From a checkpoint of a small transformer trained on Wikipedia.
Size: width 96, MLP 384 squared ReLU, vocabulary 2048, 2.03M parameters.
Architecture: LayerNorm before each block, no biases in attention or MLP, normalized queries and keys, some layers without attention, local attention windows, shifted keys, gated attention, exclusive self-attention, value embeddings, hashed n-gram embeddings, skips across layers.
Training: a variant of Adam for these matrices, 4475 steps.
Each number is 128 + 24 x the weight over the matrix's rms, rounded and kept within 0 to 255. Layers, rows and columns count from 0.

# layer 5 attention value, 96x96, rms 0.0857, rows 77-93, columns 0-95
[[109 134  82 143 110 123 143 116 129 128 129 148 131 155 147 107 101 152 121 122 142 123 129 118 112 127 134 101 120 130 138 119 132 130 148 119 123 148 148 154 146 114 103 174 138  79 112 108 109 132 137 120 119 110 115 126 142  99 101 171 137 109 122 126 110 155 131 142 139 116 102 140 137 119 144 103 112 133 139 117 102 117 139 172 106 107 144 119 143 110 134 135 138 120 133 142]
 [125 137 130 120 166 128 114 121 112 153 110 135 112 130  98 155 139 128 133 140 143 140 131 106 151 124 141 100 129 135 138 108 140 115 150 122 120 135 118 136 139 137 123 143 114 118  92 135 129 139 108 110  93 136 142 107 146 114 121 111 164 122 141 119 112 146 136 143 129 178 112 139 108 109 161 134 118 115 141 111 160 124 110 109 132 131 135 142 117 154 134 122 127 134 115 135]
 [105 148 102  98 113 121 105 158 135 136 149 135 131 128 106  79 111 173 125 137 144 159 103 153 123 128 125 106 132 140 134 133 116 112 130 100 153 130 147 128 130 132 137 139 147 137 129 142 140 125 129 120 108 139  98 113 125 151 107 166 146 127 144 125 113 123 117 134 115 114 125 146 158 148 138 144 118 108 136 127 130 120 137 145  90 127 159 133 121 158 163  94 130 134 109 117]
 [160 125 130 138 122 133 159 128 127 133 120 154 124 111 107 103  92 125 155 138 121 141 124 135 119 122 116 137  89 119 114 137 129 169  87 154 169 102 130 120 113 107 150 157 113 152 125  92 139 115  97 147 124 121 158 142 115  94 122 147 137  87 145 129 112 132 145 122 136 139 133 126 139  88 150 149 126 126 148 121 154 147 127 108 104 135 146 126 133 131 130 174 136 138 124 118]
 [140 135 122 129 112 127 134 109 115 121 117 148 108 127 149 127 107 154 130 144 140  97 130 115 121 130 133 128 104 175 119 131 134 113 119 153 139  96 144 129 115 149 129 126 131 133 105 114 143 125 148 154 127 105 137 118 100 141 124  85 145 130 121 153 118 116 121 155 131 114 124 124 114 134 158 112 115 127 133 141 157 120 113 137 112 172 131 144 133 150 141 132 129 123 120 131]
 [156 116 148 118 122  75 125 191 133 192 137 139 131 130 151 134  93 115 143 108 106 146  92 163 179 132 125 125 148 105 122 111 123 116 131 103 114 101 111 124 127 122 123 113 102 111 129  94 166  97  98 131 138 161  99 133 128 127 139  82  83 138 136 128 110 135 124  98 133 123 142 160 116 110 123 119 130 124 133 146  99 160 108 120 129 150  94 129 151 108 142 110 146 126 139 134]
 [106 111 134 128 127 146 133 101 133 102 141  97 126 131 133 125 114 109 142 118 120 139 117 132 122 122 111 143 145 158 117 137 142 134 125 131 123 128 130 129 125 141 145 114 150 124 129 129 132 151 129 131 127 126 151 134 145 161 116 130 140 141 135 110 132  97 102 147 121 132 123 126 126 127 156 136 121 127  91 135 141 122 125 122 130 128 120 145 115 116 135  89 125 150 135 108]
 [134 132  97 112 106 112 115 122 109 100 160 128  92 125 102 157 124 142 141 142 166 158  92 128 129 122 120 149 140 102 158 129 130 115 126 140 145 125 107 130 137 114 138 114 111 101 116 102 115 143 141 142 126 144 139 139 143 125 140 147 117 130 107 126 123 144 108 115 125 122 140 112 139 158 171 128 153 142 141 140 121 139 113 124 157 120  99 145 130 122 154 109 126 107 141 116]
 [124 114 102  80 114 123 139 103 152 140 151 143 118 120 110 117 137 161 152 148 114 124 157 115 118 133 131 114 105 106 141 137 108 122 132 136 124 120 124 169 141 111 120  88 102 110 112 116 143 125 125 164 144 108 139 123  98 101 137  73 116 123 131 116  91 116 139 130 138 129 106 112 107  84 141 115 166 126 130 163 118 148 134 162 125 124 122 123 144 117 143 144 171 104 151 135]
 [135 123 115 121 121 110 123 132 126 119 145 124 132 123 109  84 130 110 142 120 119 117 151 156 134 133 136  93 121 162  96 117 147 132 120 123 128 146 139 110 133 110 102 129 125 114 117 123 138 136 127 134 131 105 128 111 163 155  98 113 142  96 155 130 128 153 141 118 123 108 100 161 153 133  99 134 127 103 133 133 129 115 148 116 143 142 146 152 130 145 117 100 126 115 143 132]
 [138 124 129 116 154 117 131 126 101 118 130 115 102 133 122 151 109 142 130 144 139 122 110 118 163 123 108 141 157 133 137 148 134 134 126 135 120 115 132 122 130 141 163 100 122 139 137 148 139 117 122 112 120 150 108 109 125 133 129 133 108 159 122 123 137 107 133 112 150 128 136 126 119 175 159 143 138 133 119 113 123 118 125 124 131 128 128 121 123 161 116 125 130 134 123 131]
 [119 115 124  90 164 127 124 118 155 146 113 125 152 127 123 151 149 100 126 106 124 109 151 126 132 124 133 173 105 105 169 135 120 148 117 138 123 168 123 111 116 105 142 115 126 138 123 130 135 112 106 123 129 128 108 137 124 135 114 145 135 134 139 103 124 134 146 115 126 150 129 126 135 117 129 148 123 123 151 136 120 149 143 108 113 123 138 140 131 114 113 141 114 119 124 166]
 [139 154 148 113 153 153 130 116 127 129 101 132 115 136 128 137 153 133 141 135 105 114 126 115 122 126 127 137 133 125 135 139 106 137 154 152 131 153 113 156 137 152 129 122 129 130 141 143  83 140 128 121 108 135 130 142 146 123 117 125 120 125 133 103  99 130 168 149 111 157 116 131 119 143 134 125 122 140  97 110 134 158 118 127 148 121 145 116 116  89 125  90 148 106 109 111]
 [105 145 148 116 117  84 145 120 133 143 141 106 135 135 102 103 129  98 131 119 107 152 141 117 150 124 147 153 122 134 119 151 133 113 117 109 104 133 120 135 120 126 146 105 140 135 131  69 140 136 142 135 139 126 142 131 110 152 137 131 155 148 114 162 109 105 127 114 107 123 126 150 128 135 151 120 122 123 123 131 155 120 100 151 147 121 141 124 120 166 106 122 135 120 135 140]
 [168 124 159 124 163 107 120 116 144 131 155 105 127 129 100 137 119 126 133 125 145 174 152 140 152 121 117 110 166 106 120 146 133 133 146  93 148 137  82 109 110 104 150 145 132 101 120 103 126 121 147 127 132 140 142 139  81 165 145 113 129 128 124 134 114 130 144 118 122 128 151 128  99 120 124 119 148 104 131 133 143 151 119 143 130 122 127 123 132 127 133 154 143 119 130 103]
 [110 146 144 157 140 130 143 119 142 118 127 109 118 138 143 119 167 135 123 127 135 122 158 137 148 129 113 118 129 161  87 135 131 159 115 126 138 123 136 126 121 130 123 135 141 109 134 117 128 139 119 118 146 151 137 100 146 162 139  98 119 148 114 127 126 136 133  95 125 137 109 125 123 181 135 128 130 134 114 127 114 117 132 117 126 130 138 127 116 119  84 105 109 128 139 137]
 [123 144 127 116 147 147 122 117 137 119 144 107 131 127 124 106 144 123 146 157 162 141 139 131 131 127 118 155 103  96  98 123 119 123 131 125 113 144 113 140 116 101 124 123 125 112 146 107 125 129 128 109 140 120 119  95 135 143 149 118 159 159 123 115 116 145 142 115 127 124 117 128 127 177 129 163 135 155 118 119 127 129 121 103 146 104 156 139 119 151 134 103 167 129 133 150]]
# layer 5 attention output (transposed), 96x96, rms 0.0865, rows 77-92, columns 0-95
[[134 109 103 133 139 137 161  87 143 101 185 136 132 123 141 134 112  94 109 138 111 125 102 122 117 121 134 135 125 113 163 129 128  94 128 135 121 113 138  94 122 138 157  82 106 104 120 121 152 123 119 142 112 172 128 155 176 133 136 106 102 164 102 184 134 108 141 131 128 115 137 142  66 127 157 136 129 165 101 135 126 118 152 112 145 162  67 138 143 153 156 134 105 105 158 141]
 [151 125 100 141 121 105 130  88 130 110 151  84 185 101 151 100 126 152 161 132  84 129 128 163 115 124 128 170 109 137 141 133 182 101 116 135 151 104 122 137 139 134 165 144 117 141 141 100 144 140 129 126 150 113  93 147 124 167 172 150 123 105 102 117 118 119 143 125 134 102 163 132 141 174 123 126 144 116  82 117  97 125 132 134 162 132 110  95 108  76 119 135 145 127  97 113]
 [127 109 135 149 143 135 125 114 118  97 150 120 110 135 125 175 161  91 113 106 142 142 135 144 127 113 130 150  92 156 129 150 137 108 155 165 100 152 111 139 168  84 157 121 107 148 108 115 130  81 116 140 131 145 109 136 121  98 121 113 131 122 118 126 186 159 138 145 127 150 117  88 121 129 144 142 165 161 109 177 130 112  95 124 141 123  89  65 124 106  99 129 128 139 135 162]
 [115 130 152 132 150 124 132 109 112 143  99 139 141 125 165  71 162  92 151 117 135 118 106 114 173 131 142 120 107 124 117 151 150 126 142 129 127 152 131 113  93 113 131 139 154 136  93 153 157 138 115 135 137 138  82 168 147 144  78 132  94 121 106 117 123 115 104 147 101 129  99 108  99 158 139 154 134  67 119 144 157 128 129 125 155 146 140 102 140 113 167 142  98 126 123 131]
 [157 118  82 120 138 146 141 120 114 130 104  80  71 125 128  82 121 139 142 114 115 157 130 133 150 129 113 111 176  82 132 146 130 113 150  77 148 153 145 143 111 118 151 132 111 129 186 146 139 138  82 127 123 141 148 125 180 115 101 128 173 112 145 124 175 100 140 100 115 130 129 131 149 145 108  71 159 149 121 124 100 100 156 121 144 121 121 109 110 124 136 166 134 141 163 113]
 [119 107  92 169 121 162 124 120 119  88 106 156 136 107 112 124 146 120 110 156 145 134 140 133 120 144 117 108 136 127 135 127 128 141 130 119 109 142 123 155 121 113 128 147 139 128 135 124 114 186 118 138 125  82 123 135 137 143 105 181 153 115 117 148 142 116  98 153 112 136 132 129 162 118 143 152 115 112 163 130 140 167 118 115 111 123  80  99 157 110 120  72  93 124 123 153]
 [138 164 121 130 120 135 156 134 124 145  90 144 148 128 142 115 151 130 132 165  97 136 138 105 121  88 126 141 127  39 118 139  74 131 152 142 118 126 121 125 158 185 145 153 136 133 122  84  93 148 118 144  96 135 134 128 105 107 161 159 103 129  81 117 130 148 133 109 142 132 136 124 127  80  98 132 145 151 130 156 134  97 159 145 109 130 129  93 178 143 123 155 144 127  90 149]
 [126 115 113 127 101 153 118 144 115 131 128 151  76 142 141 123 154 139 137 118  78 129 138 128 166 154  89 121 131 185  84 142 112 123 145  99 125  96 137 124 139 132 122  82 149 131 161 168 104  92 101  92 152  88 124 143  92 131 146 143 105 136 115 128 125 118 151 103 137 109 157 166  71 127 128 142 128 129 110 126 115 183 142 183 127 147 120 145 118 137  87 152 120 124 120 153]
 [103 127 138 166 137 137  87 157 141 117 122 125 125 117 154 104 143 115 104  99 152 143 123 138 132  80 123 142 159 129 119 140 175 139 118  60 119 122 146  94 121 125 145 132 136 183 153 145  89 128 158 133 160 131 122 121 156 127 142 153 119 143 127 132 174 192 101 113 132 112 165 110 130 124 129 129 114  61 112  80 142 120 102  64 132 131 111 162 119 115 148 131  84 142 110 123]
 [139 117 165 156 149 136  78 116 140 116 102 108 114 105 138 180 105 141 114 123 113 125 168 156 140  64 152 132 148 144 136  99  90 107 151  76 102 136 116 142 149 157 192 148 157 126 126 176 110 125 128 133 131 142 114 158 110 128 124 117  97 146 112 125  90 122 149 134 132 140 146  78 131 159 106  95 127 133 183 121 173 104 111 133  79 110 108 130 144  89 118 159 137 112 113 137]
 [132 107 125 139  81 164 121  97 123 129  96 124 113 147 121 127 108 119 135 102 139  75 115 129 149  86 151  93  89 140 115 132 159 161 121 149 158 149 115 146 147 154 118  93 151 105 184 128 123 138 161 160 144 126 178 130  96 132 123 101 124 114 121 135 126 175 152 184 137  78 114 154 135 107 125 110  97 129 131 107 122 120 116 154 150 141  96  90 158 114 146 157 167  84 119 117]
 [133 155 132 134  90 172 114 130 115 122 137 114 186 132 110 111 114 127 119 128 129 151 167 132 107 159 115 130 114 129  96 122 135 121 153 126  86 121 158 172 109 129 102 123 144 140 118 148 111 128 127 119 115 140 153 144 126 149 116 107 104 178 122 155 144 124  91 131 150  83 117 153 152 155 125 108 129  90  88 128 126  96 109 128 162 118 134  98 133 156 161 115 131 106 146 110]
 [182 110 150 158 134 111 134 124 136 125 155 124 156 107 146 111 133 144 113 146 116 118  93 115 111 104 141 117 125 133 128 107 138 159 140  77 127  90 180 128 126  87 106 129 129 120 123 119 145  90  98 115 164  94 171 105  95 129 127 181 146 156 114 134 162 102 149 157 146  85 138 136 166 143 146 133 135  81 128 152 137  91 133 151  98 143 157 104 143 132 115 141  93 131 138 113]
 [122 143 135 119 150 133 150 149 109 131 115 152 114 111 121 205 122 117 126 128 140 122 147 124 107 158 109 155  98 155 108  96 157 134 119 113 125 136 155  98 127 109 130 146 174  90 110 124 122 197 107 167 114 106 113 106 112 126 111 187 125 145 144  94 131 165 131 117 138 101 167 123 107 144 127 126 124 156 118 134 118 113 149  90 106 109 112  95 135 139 135 165  96 127 143  92]
 [106 154 139 150 114 114 122 126 155 154  75 163 151 110 147 116 129 133 152 120  97  74 116 161  92 125 149 123 106 180 142 170 121 111 136 159 115 143 152 135 126 137 151 118 123  94 119 175 148 125  89 140 131 134 116 102 130 108 116 154 145 105 115 134 143 152 149 102 155 105  86 129 119  99 131 117 129 123 148  95 105 113  99 147 106 129 114 138 148 135 109 106 145 137 131 145]
 [136 127 101  93 114 114 118 144 133 138 109 133 115  79 129 152  87 122 123 132 129 150 107 143 143 113 128 111 172 110 147 121 130 115 115 174 144 125 134 122 148 103 139 125 126 141 127 141 144 116 113  90  95  93  96 153  78  99 163 147 116 137 122 156 118 139 124 145 157 114 146 147 154  92 113 131 106 150 168 126 149  88 150 107 170 170 141 128 159 105 152 127 114 122 139 113]]